Each number is 128 + 32 x the weight over its row's rms, rounded and kept within 0 to 255. Layers, rows and columns count from 0. Numbers have three digits each. The size before them is the row's rms in percent of the matrix's.

# down: layer 6 MLP down (transposed), 512x192, rms 0.0771, rows 122-188, columns 0-63
# gate: layer 6 MLP gate, 512x192, rms 0.0806, rows 123-189, columns 0-63
# up: layer 6 MLP up, 512x192, rms 0.0788, rows 123-188, columns 0-63
down122 101:134129088140160162120134164050161146138136155114145132099115128102129109171059153172108146141164135148075106134128145186171093189197102176109161153182165158147097119137114102142130151050102068
gate123 098:121149160165141160142117124097135143050089155146181075114120102171107124137128083168070096118141138158098150142131130133072117176091136128142145116097073127155146199136208147184116081130112096
up123 095:083157138053121088147114137116162169167128139107091187131062084098076117065144166121113130086085154130183110106117126097074121140167150127077097152125190120142150100096070149100186225099143159
down123 096:103176170090132094095090168118123110136146159094142093162072098126130108179138115156077129110100209144150090126100121176121145175171182191108135138128120114143136151081134146115125152129213103
gate124 094:101077066116140175136202098114180183149085108107133072125147152083177149137121194158126115157149114150172153101083102176118152122183156098131165113109114106091182120108174072162115169100139170
up124 094:140141144131120117115148179127127139104156105130123151187141160131140163140132141092106137132130144144155127183125113154149137102098084129122027136094116107112032168158179110080151127130082110
down124 090:131095169158094143154126156188152120110141103107134094187161141191150148118091087139123083141213074115110101095105124120088088136149140105120200119148182129113231088134106140150153129107137144
gate125 105:146150168129133109086130151134126146181087117144138139101127124145128140136134157145113202148122248094104098148127158114190085089149116148174134107118097135122126146136140118115164093131094128
up125 098:117129155146117156159106119107122111121100132129149088133150164152134171147118152189017148133125160164103165135061075106163146138170119117132136158119091144145147123139132130111115142148073154
down125 099:177119111185147140144129115152149119120137144184162043152165097143120149128129122127134155159165177110128132138078168164114065125157055144098134172142097163176127111146138105097103149149124084
gate126 102:108087144112059143066171154128134144111091136111108139118137140063111098160155163078100146101108131237136128170143157100127135170204074148147167184098135111138177149143070162079141095110109086
up126 099:100021145140117128096112120115105132119122061111101129122159063128094139102072142145093120082124147139068137118178114146157148139186121108133186122110139120126132111105090114103127130070103078
down126 102:104136102128127108125102119147113206118171081158153171118088141124115082124122126110110125057121062122145127116142097116106130141144158071085144204142151101090103110146103116073101126156125168
gate127 101:081173142128072151137080118169095116136129103199102137112132126164098125124172057158062130165103144130111126122068096143101123160099117121147137116149160157118123194133190174138139102130163088
up127 101:133188113117146116098145171115083157122135145130167110085189121096114090114128155095144140082141092160124128126110140080105082128138166138176169132094130152107081142103072139118114129149124128
down127 101:142199100132075102131091163105115100092117150112119086104082129086080122125131184147131136113124118125059096161120149100154118112111113115065161067097135061070086080152113116072121139114127115
gate128 107:094142152141185123112169115118118170108129067185143069201104121168154103133169118110124128090111174103114167146131106072174132158104159123156133076112151204128067143122124118164166134175140183
up128 105:149167135153110125115090104115172122116143138058139101121123166083174108128136099124165133081134157097152144153122147089143156128159103043061129114100143079117079114114107115110127144121149116
down128 107:112108198184119207143218136124150124113096157165122118113113181157138161172126136087176196126160048099159160102209065101150095179132158134129132176119123160088124111115132148115190103111160110
gate129 104:169101150109143099142132163146122141061151105169161133054122145105135089097129124174137134113151154132114099078101131105168175163105143161150150127136087193146148175087107154184130141127126074
up129 103:119127136156089204100107123043194134123097094119103159160153218096084174198143141119142168166083107178132164091137157080106098121120094097154092101114147118123150108155184167144103113130061088
down129 100:174167061129124160118153113115076140062100116147141226093152145110082103131103151150127115116140100136142202096151138161124142112085095140142147106159160101109138156074132170127141120139105167
gate130 096:132084138102115093104145144117104146153014151171118133154136122115118137111113108155110096120166087080089104117132161078095155106122118117116097097107122231171183114082143098118033096145131126
up130 098:115119149051172126161122159145120167208126168134136128122123140103137146083163101134085084066112092079128112167123192165087122102159125085144164147151188159168131106076095087156078119143148130
down130 099:109173133136158119153107184192111120142145122104103108065163145145149060127068088122098188127159099092126072184074091121126122179172125142138161102139123065113145073114171065079140116127133136
gate131 093:136093155103134150093087081179133125162144153178111094160100197167154124199105102111048101171087115146069143113121133160079113147150123089111046118120167108120134103081104154126183104156096145
up131 100:111114130135159155115128170106105131164126125107137135119085120110106117166111154185108159145211200178082125166095086120086150099117077126068104178139163144104111121168123092127179100125113124
down131 101:159185164122106119143111104115183158167142118155174142076146024120191114079161117051154105139176067166142094157106094127082195109110092142157095119110072104143109155128159136117156068141153124
gate132 097:105153107120115124059055108090142137112153075118119154170109094176133154135149154110104132130113124125079106069077146170119151173143138094115128124148128124144147196166142115128132134107097103
up132 099:145223130079145104143134147132181108092122150137121103154062102106152099146083147087131104107105110149141142159099126141168104189120181137165140124128109110133136153082171116038135130125104120
down132 099:172076176198136188082109090153139183125077102119113141136052135163133124152149094161090120159128120148141167157122109107146082184181136089122100128107130105143036091151169135119166150130134124
gate133 093:095123108096123153032137143111135168109168155135097088104124061130150107158054152132095146151150159090164077134068117123130128131114125091149149112127173124105236152140134085093153086099104112
up133 102:090120147105131191173183118106107183177123085088140106175163175176084143067150157117138063190146127171090136117142127159077143095128139119052127127093138131126086112083139134156157183104180128
down133 093:106101255072099077161114095076149149100102129079116141166118089126129141098123130162122120122124125149123139096176051102129124182108156146139125123058109109156140110141128184122143132133139130
gate134 102:069112170139123171072103102154103082157120117135122111159067158136125159174100068084140145115075161075150120163137102174166155091165097118155116160127102121125159170116191106174156148089130109
up134 098:126139133095169123139156182134113106103170097142113134147185134108077117143177134144167114166127170147134129124158144153102112071172167108118128095182156100138073155091092132150156065135094144
down134 097:076089061128147103110145160147131144058153125146111101092042124096099106118100153068163120078119160135165174109115144113188101168179116125110149129127127194096157126128134214080099091086095119
gate135 096:120098126158146160174146190082132136136150132103142084092098173129158090194145126136056078188148185125090121104154135119168079112158095113156168193177113151150188135117124171155118109065120094
up135 096:134093111163162114077144132099133108097148127129130124167140131113096066149062132105118106122114145090157160149145143067051117131055160138101136142156084097164118091142098087048151207102090136
down135 100:043133249119097148142110154117097143165157146046110122155127189111084145079135072113137129129116101128096131154140140133137169178145126182112099162139163148135143169140157145126063108135160104
gate136 101:180137145188130095149089194165173152123081071175131132115154139114101138187132127137148118145128138084114160148151198109122127135122118161165154066119140121178125201104035132231111155063112108
up136 102:114146118131133107132111132154158106109214141129244148109100152138111153105120150100136144141062120118146107152129133066142121109172099119102118068111143155081166119134155125157103132161110127
down136 102:151133179164091128120188214155183119113120130170150084110155097129122147177073134134156144197079134121126176172104153059157150049167118118173119111148114112144181104151128192161114080117138103
gate137 098:108120131078126206120125086095095156129099133184089119143095173126120125111120119144143142130115154206130079101143114138103163188182090114192119161113116164125127170108164168138128129129185097
up137 102:156113130120205097140163189126103131158161084154145182138125096104049120122167116144026085157188104136087123108159120086079134185123133150155114167126159113061083139124079154142150118153078131
down137 104:091114170183113130103115124056144165124036174082155155056101096054102113135115120183091091125139146101130145081110105087114148112170105150104097104125149111140117084121114147130139169157140107
gate138 096:119083167106140157116160120186164097122150197143127125089160114160143171126113148206079127136220114137118156113069126133205152143109081132146107082178161127134130130145103158141171081127149104
up138 103:140101090139148131147137161140184164137101139096148122146105202069157175158132099123171097102108146203176145087112103148132094109108113145059111124166184092144143094136156110109085133138203193
down138 097:079143255106156090141130148071197168136091164110159177173074120120106150098152173115085171144139133154131136112161154127080131123163176098126079124068147053151134111155110099109136166091173137
gate139 099:088090135060095134153068148112156149130130152161135149131116094150143182157152126140141184119134157120105072160115058070077073169153124077052113127147155112167167129105130105166121154104127157
up139 097:114116116059073142149166199120151122129130100100134156125154077108127192155068161115137159082109140206096118130077093104143151082159176185170126098133071084132094146109122130167109153103127140
down139 096:122138040107103128128144120133125132166111153114080110112148129130124132104151136107088149116087119102131141117129145165168179096135102138129174066085130161164088169145099155059101138077146134
gate140 103:118139129077099130110084108157188145127133178171135093120101103119119097090086113127082130082108196098136134084147084096170149109120184184127168101131144115147150092132144126102160111089134180
up140 104:115141076077126119076114087120202111148105146179110121113175152119111154121062140137136133157075061121114133094157114158110153182081131089134068122125068117158123144100138140184114177161126147
down140 103:135128087150116117129125073156121082135127183089132155123107155102124116103095131146143161129148205164135149201160168165126121112128137096138109126085108135152143083193139083098104096196180114
gate141 101:143150187171093099094182102164152150073117091167115105072098145166112068117196070095154154127107140106113140129105134124079187120131087106153103104093150136135121138160144168142188112181156140
up141 098:137116140179172101141120131101121084122113147096156176117168105136141132166128104165168136125099095139055069154073102107124121128134116147150080123090207155147140176131076125104152109123099149
down141 096:153110078148165178123106082168103119106104100146112087101160132203106134101092103150148123187169115089059126136165207100104095137105160135135067116121164169090178150144084160154062158124175135
gate142 101:157144126117134135155158147103154155098197107114115118152146130151132135147149114154081128094078094150062180120134222081119145145106183166135111109174114069142139088186134134176129112146133094
up142 103:147127127118192124150119185144175164165053113121100122139159145153178132137118101104059111166162132106092136071164120144142169118166129112122154100141123184156123090137125150115117107104121095
down142 103:153152043088125138153118138089127126115099099142170083127127133108179062094162076119104126055132109101158157144089124126084164151124118093138143154127195176114191136107101124154072174081149174
gate143 098:132147138148133113118148134170101191150076114151177092126086106160111156088070107137101116120148103106100107194124177200117140167151120152114090169170070110109114119127162142098082166193043133
up143 099:114139137123125068119133111087107113132120163102156124156128092143096151068164063146119123116198105159148120176144085169063124091108083167135099137173192123147159211115082057170059116115130099
down143 100:095099086111149151113107167113165087169092144142076151115104066087142087142147146126126104110129221127079101155155108111163147168120124187161231155148115096115137159161135132112137103082149150
gate144 104:167124173105120114116141144176095206157140118152115077090043119111105107074155154068120158059076157099170119146145138089122075118159129142142163145040085160113090148100079124132128131125154116
up144 096:135137160098165100129129172135120102133169243141194056089132125109109139141163096119176133149129143119131135081106164111157060067101120133173149094125185111088103161078098103189100075099144134
down144 096:157138118169085080080078159150144129122046106150081124165136121119134150141106131096098120118122095158149147114153137104127151138097074114118136116117091158090153117137170142117142088194178099
gate145 098:137175153139088108161121124146155119121140118154117147123071131151087139135131123061154213157060220138129104152136101125130107123072154165114115180076137133122168148108205121118108167125138112
up145 099:135163145098124111153142180088172073116208121096088167093153083124168124155068143217096124199127131136158075129166161111162111144121115090106158111107168152195162155114122139127099129179126124
down145 098:141137076196176168139084098084148170124131118125147074120160133057112076165101069166177139136130129116113149212180123143085078161127171161136145148142138169123124175127127178079172080111122109
gate146 097:146158169093143109073117134148122163152135107144172146160147119179166103148160122126193129176132158161110145125139117103161108143174120137186118075130156109167160152090190188136132095101076116
up146 099:111093129085185156119149154156163170123120095133116130093112087103194144112140096080158178134126092143131098147099165151140130133121096161052187184130129162118145179109096201141144088204148115
down146 099:112180130164110162173182119142141128104136173105141110074175137149202185118171180092117156142084175082142138104111102140158135124138147141101106088135082094102133155156154095124141111121133219
gate147 094:105120162104133178087126146089109104154157151085164101122078135176101075135130180114127122136174122135219080189166101124163127074174104145123134124129143114115099152147145101124099091170109120
up147 100:137144133155089137078070183184090176166090123143131134115098127137115153115147128205103141098165128111135197156057175114112178167071076120082120133115122161139110140104127035144145113157189137
down147 100:115147069070133127125116116167076128135142146058098170140100104130171098104173154136193159116127182087131088186064138139102149181116106097157144152136175140123111185097151130136153142099107178
gate148 091:115163126084112061106083161103150191120112136116126105122098085133083099131120158136104117057081135089115112120122093130087113177138200125170170087076164098170118153115134085189133133084132096
up148 104:185160057126125128068142091117176094110129147110086178171119102132122116172121158095157140090102145040144113206134091136095181148082167157158147122154137102109062128172124105089150195130109185
down148 103:154120169157192169101104102150134096130112144135086148134141167103203115135134172107148082126116131102165147144151128154112102108107099093121100120154144124097084087188091158105140150196137129
gate149 101:097125199104138084114192123071141146068105121192098103091128126083139125158131115148179172102106181128151122151137174103084130143228112139126108053120137109177201092128140153141142121139173177
up149 102:130114128117129109160167105165061134197119096186147175115137120094096164118122123098131060115095112151105113131078171160141179194122103159124145202125153122133152161085119068143184145108132133
down149 101:179150090164095104164112148126139153109141073122166046111086127135134139141093169195119070104128162130131199137127136164137174175086104107138127168116171092149126122125111109140159077172120117
gate150 102:139142193112135130109094079160120240143095156195134074097092064131111130138119147097159132130108146131071070110163122160109126085176122146125173159087071095137093134128106137134167122153158123
up150 104:152103157186189137142127100168095185179066164173162180129099144152107194168134124159152103118151113145120152145117080084105141130117045092144158109183093102160160068120147166107104100083105193
down150 100:090122094177062149129161119083193157100071124178090063054163138084163134119145105147118149155071173145118101115093097157136154167141102188118159158137035077124163118129143126100118114085111125
gate151 101:160183159119087127132134121125109111118107081086122107107140151138130118149140092120161076115129150132157101173158107166110143111118139161177178123115112130173131153094167154128234116116104147
up151 100:092174098101138107107173128127126084165115089099100105150073150117049114100157129097104117092071161111114103160187186116109136142111134099113093134121136148132116155140143100133112146121110114
down151 100:115125153122176084112150066143170118145142134085049120092071159110102156143060151132137206122117156115138132132083113097156167123105130116178147157091152132075083116116152141146130087138142169
gate152 096:157135141176041124138213168126128103129100190091123140086107138076103109151136114106069069120118165124166141134139098101174118164125100131081123147141159158115136118103167115162104113163178156
up152 101:188154108134156081187145166129170117091127137191136117099169113092124193162115114108150128193112147112069104182201092124151117104100097095190090131200052112130168144079112191140112124173120110
down152 099:101107255101059132128119110136191132145130112128143108092191119123123147106080094146128091172043152106111117147119151156165108091148209156094105162112125107096155155122106110160125157182130130
gate153 098:054143126135154151060105206162146117080107153126130177128049112168139092114093188129151115134086136141157140150094167128129084112177101153165108097141094118111132123082151105140130125098159093
up153 100:153179145158152121114173127168115096099114197114145111096049157145115172078092148134131123162107104125134182111151134163097120117101082149111159137073200081144143099153140175192119156139057138
down153 100:153078144136135105096161147197187169180136133055195140139103154156196149079072167097173148139176049104142145129111081193120122129186141173148122134171141101171141123070099093120053124164122094
gate154 102:049177163108090092127163161120102178102121171140182156100093118141148169157189146133140200135147137059148099152149148138071174128146127120110125138103135125102192093190174096120126095097136080
up154 101:110119093097106104125072180074162102124145117155120148169099093138170149148111143094151145088127139089092159169051123145129083149122113117112159145169181101117144107146128110097120193152137146
down154 101:126095163099079141147123103121139136162123192074142121118159135087085129126166170158107112139125122206165141150116125139125124160116158178138152112113159134118177142198122197112103091147113139
gate155 096:114158141059153103075146145155134176110167175088068093163086123131146160047140142105067158085103147072099101161137166107125109188135123144135159183144095137095161107094112091131110169063137127
up155 095:116139135098097097163118124205131123130085124196103096131037194127128096146093161100163156105116119107170061162142150107117120142141104166121162130127088146186127162143124163103081178184159116
down155 097:071108165128117139102156131117154154141098117190119124138141106138167147071066199116136137091085105060114100062157143128131126113135094123112202140113145152113151099112068149135123084121083045
gate156 102:058124144093146093083092126127134116119111099137098129172130084142027096144120128130113119116163084130095128135133134122156097146105098175079139133119146127097147178143113117143139086146108149
up156 106:127081120145159124176142107123182143160101148148185106163132176108101143131111118134144141097118110116090135150152160104138157084150138138099214088135109170168108131176109073144114118156130172
down156 108:135078137135125065213187045142129154173169137161159154089127197151157194162095112113159120217152157153129132034148106158138121127126160144167152168136098075144192128096123062134153152123101120
gate157 104:116140161107172127152174142089098233127135120120123096112141148081115084124111156075149163140154087157119106067085122156177145144169138118193158147137119112115146202143154112118101106161090101
up157 103:170131136161128080132131155112172117107100103124098131136137165104135102159145132092148164154125102192137120107150191099137116124160125105137090074140135130119173066181121178145113159107141150
down157 101:159168172098138151106153158149111124120177135098059100124139077167104086144133105097156192144152150115114135143087133139165156130124085128129124159117163165142081134000126111128200131125095120
gate158 098:110130115105101107063178196159144112128165054171170124125121114118100169139123107161110067089094109094152110099133117164176121128119099146093093100140098143083154115118123121135146166066138150
up158 097:171124130164141094195063110090131149154090085154171144106133198076128114071089148128118121190153127144161173106171173102084110142113200064116143173111146107108100085105081122155171105113108129
down158 097:067145123097153133102101111057137158112199148083167095102103081160144116153111185136151122078171175130142100121131149178121127123111101127152191141120146137092103131102123197130133072102134128
gate159 095:121129160178123124159174151121132129135149085154091102133081148152143154087176125144136186169114122196126111125170101159138082209185144118146096159118177111118154082110167168068132075161164057
up159 098:166113124178189097114149123120159109110099099088103128165153112153112098110039175098116107096138084126134160172104113113172082087042199123165132147061155167146107129148226147083091119177091145
down159 099:136175134138129087123095140122123081141107111140121126166149185135122113164110178111094112074157117076146165167103171113042217116078141145153132105095125147137120138123076138079131161158094118
gate160 101:110069143140168109155126073144166113119148161082144138127095159109090133101172156127083099165128098093119129170121195127164093094140106161141103081136133123128078133135075083105093169142104107
up160 102:176112133162150119143143144140152147083135111134089101124147172140120107166085098117184166141090151142163143177104124082126133172100107130165182163177175093085155122139123131154137101158085164
down160 100:103105151081130166134136140080150076176184138137123140150116134098100153152078143150134081090092159097131089097152143124122129111085059135146108111159115115201141071143102149166128115107130061
gate161 103:146104157172030108130102154184123143115119122160092112131154162179116166190093100155145125127091109108112075143152120182123109152199190168179137171121102127107186175140130134174125091126148129
up161 101:099126146191108095078146174166103104143180180118120113163096147134149145094180093175147160118065132150162107153078121150193158136166142158097139113181097084134136122118130132126147111112106204
down161 100:151121130155119181186068125136132123122165150141171145104152151169114088104123083116096111142141064166140162143076192115152124168135165068101141153133157104096135084129143125174162064101209145
gate162 094:136140195116047135095068109101181128138133085117119183079182099089102084133126173124134111142167149179109112156128143136140081121144125107094147103134156107156146117105129112054194105163144123
up162 097:162160096159186152078157115136116134143094153122113148121146161184184146115118136149115116053150062127173152133068094101143143088215139138120186175139148135111162121129155137151138166148032131
down162 099:126140255140137099155097116128094117108170195115138143103145112132121201109132118131178104127132191191132158129146154148077175119108117145181101165183093090132111169107104162132100109125138154
gate163 100:131109155148083116110120164199152143102111130155211121116126091081094138128157127109090205120135131098106070121079166101100044141144137162148141057066142139189134173098112122171115072133078116
up163 104:163180101131104106107106095111057138102085152142150099117184136141143129097119099100129090104184121114054121107165154186123154132136151120173149112164133083149111140068087119156101151152146123
down163 103:118132217160055091130164084160068158117133195136097120115169117101143187143095086113106147145141159093072168098189171105156130079116150062167146136133157150115113143167070119157164103130177097
gate164 098:096184145048047121144102105103104179161114094144109145144188135180106183168153095202176133125158144140113131135094155119161181170076162138113156168130109127137145101190138088129089144156112146
up164 098:156182112076089157107054101140090100160116141151170138151108137149132122149068143108133143110100089095125109116167098138216151094114158144157134136140067106091148137099140109139148194143156148
down164 098:127126133145111141132079113060138136155168160117169074136097119198110148156140123119122102171164102140132111155140136194157152189116105172122100137158119143084158079133137135161068090127133105
gate165 102:114153116091115144139124141112100105050099108161116161114118118085174168136152161109148130122083110085115134150160156104143135126105120180221099103111150198107148128039102125094088087174126103
up165 100:145148127122168095109126113058095056092127176191150117209144151124092109108148144211167096097120114125131089140121177125163123184179151116138148108130159090147168104158111159173100154143103109
down165 100:134203012137121155171159159110124111117113111089135119170156177107098054124105108158119116107117148126151128135177107122126095137143188107136080121146147175135135117085139128119128096080096165
gate166 102:111133156081140135120109072166107153150117128194143110129144122156116131134149063139164104099136231183104102119169067127148131129099105138127087166173186137165136127123118083154163175104128145
up166 101:155133100133185144138085133153113101135091219170120091179166114077098124176147124177118148153135108158106190126156163144185094157139101065149103178153153148113075150105168184120136112160146078
down166 100:106166000097105139175088116082105142111115182126116129130089121168136085129126153158107101149144156139153127098098100098118134147155157176127150132134118147109133120099121153155119105130173142
gate167 109:111128176130170089114113106111119116089114155114096117136118127124095126120112100095139135117115138100111176149123137170089126188175103112127091189138140141151124117068126142157123119128116112
up167 104:115000145135107168153086162141138132049112110172154176119172134140109138142167100132095165183144168134090139172174109090120167123085084096091091082188138136095116078090071118091084159125165157
down167 104:136157163171126197153087154099193083136170173112134156159066081140177164114086114081091111104106143122152150098119171071162130172088135116140112125169157143200152150158109200156151122125074099
gate168 098:097117181130132166109135132133166178092067119187197138122103114157149109122178147118092122135185165078114136170152094092103103142114134152161143114166132112155148134126132179116124149166181181
up168 098:096130116142112098123129166109129131165115133097136122142175187180102146085098103117150182152133101062118110115182177151060120099116101091166108119121135161096149158111179112165095149040155095
down168 099:133181172141074117111116122140099171102089127128124167169125140102138065112091125131172122155160160123091136160086104112119091117170133161147156148152117175121142174102173188152147109066145111
gate169 104:110124194101141145087129134139133098133072134145120056161108117063106098069184119138082148130152136086097125130144182149131124172132071149139176102138111167139177100145116126157090093131117128
up169 104:147158124147100083164120136174168153143077132068138082106147164089141102140124108145098108105128140114121127125113107178130047149087121095058158113161137154112123129142141113181111086186098081
down169 105:170156127205136162144131083216118165139134083123154103166140177114135126140137128175140129075092120114136105082076161069131190152152106144130147167139118104187147106140054123150138133117105132
gate170 109:108138149094092113137141137173083133056121112162159150079127115146148123109126141158103139116078150130115095144092154186108111155125111094135165126087107115110234140042134098077126090094085090
up170 102:151152153101186148109115148100097130128120135107114187195116096105095130119180128090111104128131107189116124094086106126128135108182115157159075161104120122109139162158161126122169174140119154
down170 103:170131114115113121162073117148152177129133099157182092155154088131126136111072182129081128131123114168153126073108137131124103113150132093092198099164098132132149162087153116083096168103136146
gate171 098:136167174083074144107080169089143070109099157125117140069154161124117145147100138179170115117082109116135091144102114140164127086131090103130123102118129089153128152098116134180125127077122090
up171 097:101092136166131102097142164178150140131103123142108095165180097238121191095128139087096145139091099141092045115142115101160132068067095105180104152089132085146148155148124146168120194097113176
down171 099:101053096133149159121138201099124102155142076117118146055132062152160155131129093102137149170140140065109125098118145086119126053164063132134203156094112136171118137167127146081124107081121114
gate172 093:071172145112165132114113178138118139179149133157068133106093167133183092111171172180158108134147175111074104143082163058123174177109143134108147095162184080141210133194181152144122155130106157
up172 100:141180116139099114149112104116118100052107167156139175138095175149140125066150083142167127148107141123158123145085056050148155117143135170177080101120091123104138136131112111115158169118165112
down172 101:157074255142154130164126166127118122072129114166128098158155127147132147199095175054123138167151147100134130106138109131137134142137133116156138160100078107090093130167153142084121137160164139
gate173 101:113121146058136112150105123109115081177138174153082129129143144130097139121143085125178137128108129146129155096105134103131150155147153166043090116147173057133150105094168188114074106132159096
up173 103:138125157122121124200147115107099076167165079122088129094118097099083117188100142143113126115113067121159118096141149115135092158132166107072138115123174123132138101070117160100143142096160053
down173 095:105114000125102135056096143149128102089099149117130139111073174137145181167115080147177121108121190115113108122154101118109132099121118130228126176121075150102136152151141132149151102116111153
gate174 102:111115119043136113131119106160132170145102183162127101194150153116126124092116145098210101095073128155108051113138149120093086140191164119147172205076080151177139147165130120159090157096105132
up174 100:149095125149134084161078102087151104131099144107152131168169150125124108135149089080137152159167164102109156109150128099085066083168177147160201128120124114119170089197136150128099226092108087
down174 100:130181016170163145108142170125147165066125089154163083143115107104131149106139114072089144165117158115136095170123078105107127160145099157161132127135135087142133144131150122168137077124158170
gate175 100:093133155126140076091177145101110148130144144055119186107113112158156108113151129141104101151125132146134099182188136098167112126171070134128129134083179099170160152121203158103109067130134130
up175 096:079089085108085103144111230154132148161159163111106152130127185142138151145140101162111169094155084178145121102101144090141104102117062163089080140135086089123114129126093118072125086123135149
down175 096:113123165156117079159151084111110154168185122103139156120112151114160168184154150112186087143119059176149175142134158112114106140153103069073111085109153148143110095125120141129135086075106145
gate176 098:068141129071170115129080147120169137106164131194152147120088192130158146079193106144124122129148108158123101096083126093138128098171176150109137200117140161127193087131142075118073086148119068
up176 097:104126156166120127066169095190106146069161138128153120123198143117178060080118120158130055175127114097084105193106109107119057147083085105118114133128077139149151098119153117157144141146077161
down176 100:153116208106146146102150167156124113142102195178150123115135136148144178063203071104106133039119142156104129120093083132138175100141122126076147134134076054164141136166103115112146125144128126
gate177 104:122139154136096088136092081130072150116135161096160095127092083219131111124137146138139081093166091103117143117163121120147143136147148150144091095149158111139112175120116170173178098047111082
up177 100:174138116141083137101169165129093146112084119184153142204116097114164159114088169066128154172139052129148175148134132094077089097099134157138167146106130205195124106133156140137075150104098113
down177 099:107157128100172095094123186084090105060142071139160125136141102108116142103100162105165147133077135098126139135108091119085117142042124153124148116157115107151111132192107126175156113110156102
gate178 101:113087140082148084099095063122169147129161121151124127129117144120101178120111198089077152127122154165202067117144100134148122137172056110116176166071131165150193126090152136144116163135139124
up178 101:092121138130097148144161155149141127102180100142130172109092165122108135117080085117107115090144140136103142160145099079159142112090126136170126135109098140143122159174100151124178158114117142
down178 099:129160233126125134075075125141083117184158084173119155086144102174144149083087077138116126070106102163106148183140120124115114141124081104162136092122151147145131119152107047114147168124153146
gate179 095:127151169175159106108146083154150122016113092158186158102134166124139131147127109128113156116181150119112145113093101115066107141178148159136142082131082146127121171115103124193157118103112100
up179 098:074111144116094107163121123094180147152159103101107135149159122165138129125179141125152112063094098133161149151066137086108157175088053095112095183130174134171152184140113177114108109136105171
down179 099:140136124099127169184148156140094098112104100109134134110110125115087144187125168113111117149102126143098123117078143177091154120137099167141159131149109114076129111144149177088172180150133100
gate180 100:095148167122156129105090150099126108071118168160137119142105181151155116089161144141110083156101175090036087163097138056151108132172114111106146157098130184135196116139117149097067175170100187
up180 101:095107103067090102143116167137146202105128105111096124114171090172107116115128057131121098178151098100127110143103140095096155098132146085106093102143074150099164185095176094099176169154085121
down180 097:093126156160135080090077132133108129092135148108130137204128088095114148114127120131140132110061071116095079153150155146137099113138139121112124095098110143136115118167143119059123207171105144
gate181 099:132139136117114115113144110169121176099146082114087113154084081127149082144088124171074120117145102107173095175131124157144125155145107132142137148140182104106136227076105179133147120162221148
up181 100:133135185125103151146162108134134105141168099087184135103110144133109135079107168103120151132087118066175144132119105188136097098129151116089142162098157145139146181171123165145134122166115148
down181 099:114108160121170121096105140115156136134143117108162071053093149146132104176133177136127145145169134156128096130150039184088084126113109181196131142111099117195092133134141134174147106105054124
gate182 105:122131156144097041131148141126165147099102125164109140098164174130074114157138157129077086139108093102136159179095098112124139138129104164140105113124129171193122135109164102133090167164152131
up182 102:135139107131108121097189158103154067123121077183131076099164118122089079108083074193064180099087050083179158136138177130174109110086136142085168151165104134131101167103141138170153096074174082
down182 105:114156204105126119096195172037091137146136128173109127126161175133163087095105092074151154143100081150146169153186087151192068089110144141081125158122149165128118128083152125126093089082093154
gate183 098:152156149096101118102071130144123161079133142148164110092138110091102091118115087127172089109093158169122101071147091085086050141124178173152152114058096094142108191107136117117157088159139137
up183 098:155121134075145119123110150216084184086125134150101119114174134154164156133153107113194170184099150129105165114152145060126080134105107120176082141111199118147116126120153140137099125168102126
down183 098:116116148138133075156102156118133088131102129103132125165107103070172101152109134133176136154134112098117164129086110194077162190125091176135083155166157122133086112177153119095135087152134192
gate184 108:156141145096112136110132160163137153125125111136147131151144129095162107027149138108087154138109137056144104152142190106098043094153088146125138104149159114166179137089065130164105107124111116
up184 102:106165163140123168104140107178063125113157154153110101195106119090150136158131143096157071097071138069165096103173137112088125140138121095137023160106160097164172118142132106120142106157161134
down184 100:067133037140143144160132080122198200127123112092136062084141109137112121159132119116102067125157138158150153152136123102095135137134164145087133140170184066083134158107112096140137119191107084
gate185 098:090105172114142168110099113111116125111131061091056130104046160113123074169136154157130124098114156112167177120137117054150200163107155167116080132148165120171111114138108094107118109146155125
up185 096:150107122128110106108126122145161143074086127145154165110113083135166186089094091187166113135144163155163166134175118086116140062109118119134168151124102147046119168098142090138131184155124135
down185 098:060091132121136128162064113131110100141116110153097134150108124158150086105188169170185048148121166140128137136146129156108204122133126119172089107177157084151131133145127115163098114170126100
gate186 105:131145170132132040121138126126135174133102142108115090143071160159134074104123126112138116081182129106143185118195153118103106188177100082169111060179160107103147101125110170106087039195149085
up186 103:142078138130105136191126145140124104106066113159183157118145112113131079114144139144162154117131145192079094092110117079096141136110084137116088129159124079180160079065139143129149114157135093
down186 103:128089154149175112133094169145140208112100093099092089147125137122121120085180132152076080147075126195073098103122171171121159163101150161167093224151135176126112073128167119133145166092142116
gate187 096:116227165094149141117155152135146149118084164077098080131170128161052121039141152114111152067146190042119197130152092144086134128167147091125112147108144153149096145117109138130066117111108126
up187 100:158098142124116149139126112135165137137125112092134138163114098216094166110078196126143110159181099140107121178118118123151082139104127094121060130111136138118073160133159164109149162067149130
down187 099:117151121148141129196100175163151107124145076103151118120178138166108127083173108205141153115124110104130138174163127134157066165098127102097075127098139147069119180159143108079135110141112074
gate188 091:122136133084109156167136076086147180145118115165068069123111084118116116117123105153140188135121136133166097146205157113189135174110131178107145119154132085076102097090139134121106148184127173
up188 091:125168123188076094120082178161136148102107093155106114096136149137149128117035071150086093097113141136114085156071185176118120131132165122094096077143090147161108112116090149108114108125171091
down188 092:078170219090121168098182114127122144146141151144080153114077117120124113110141150107091123125108128125082140146122166141160170120055095110125060161101138152189154056141144137113152085157121183
gate189 104:132113155088114091139140167100081202158127165144122142145101123139156155182087213121130142109106173100096137154171119109190156143137086170113129092157128163081149156135128113162147174142167160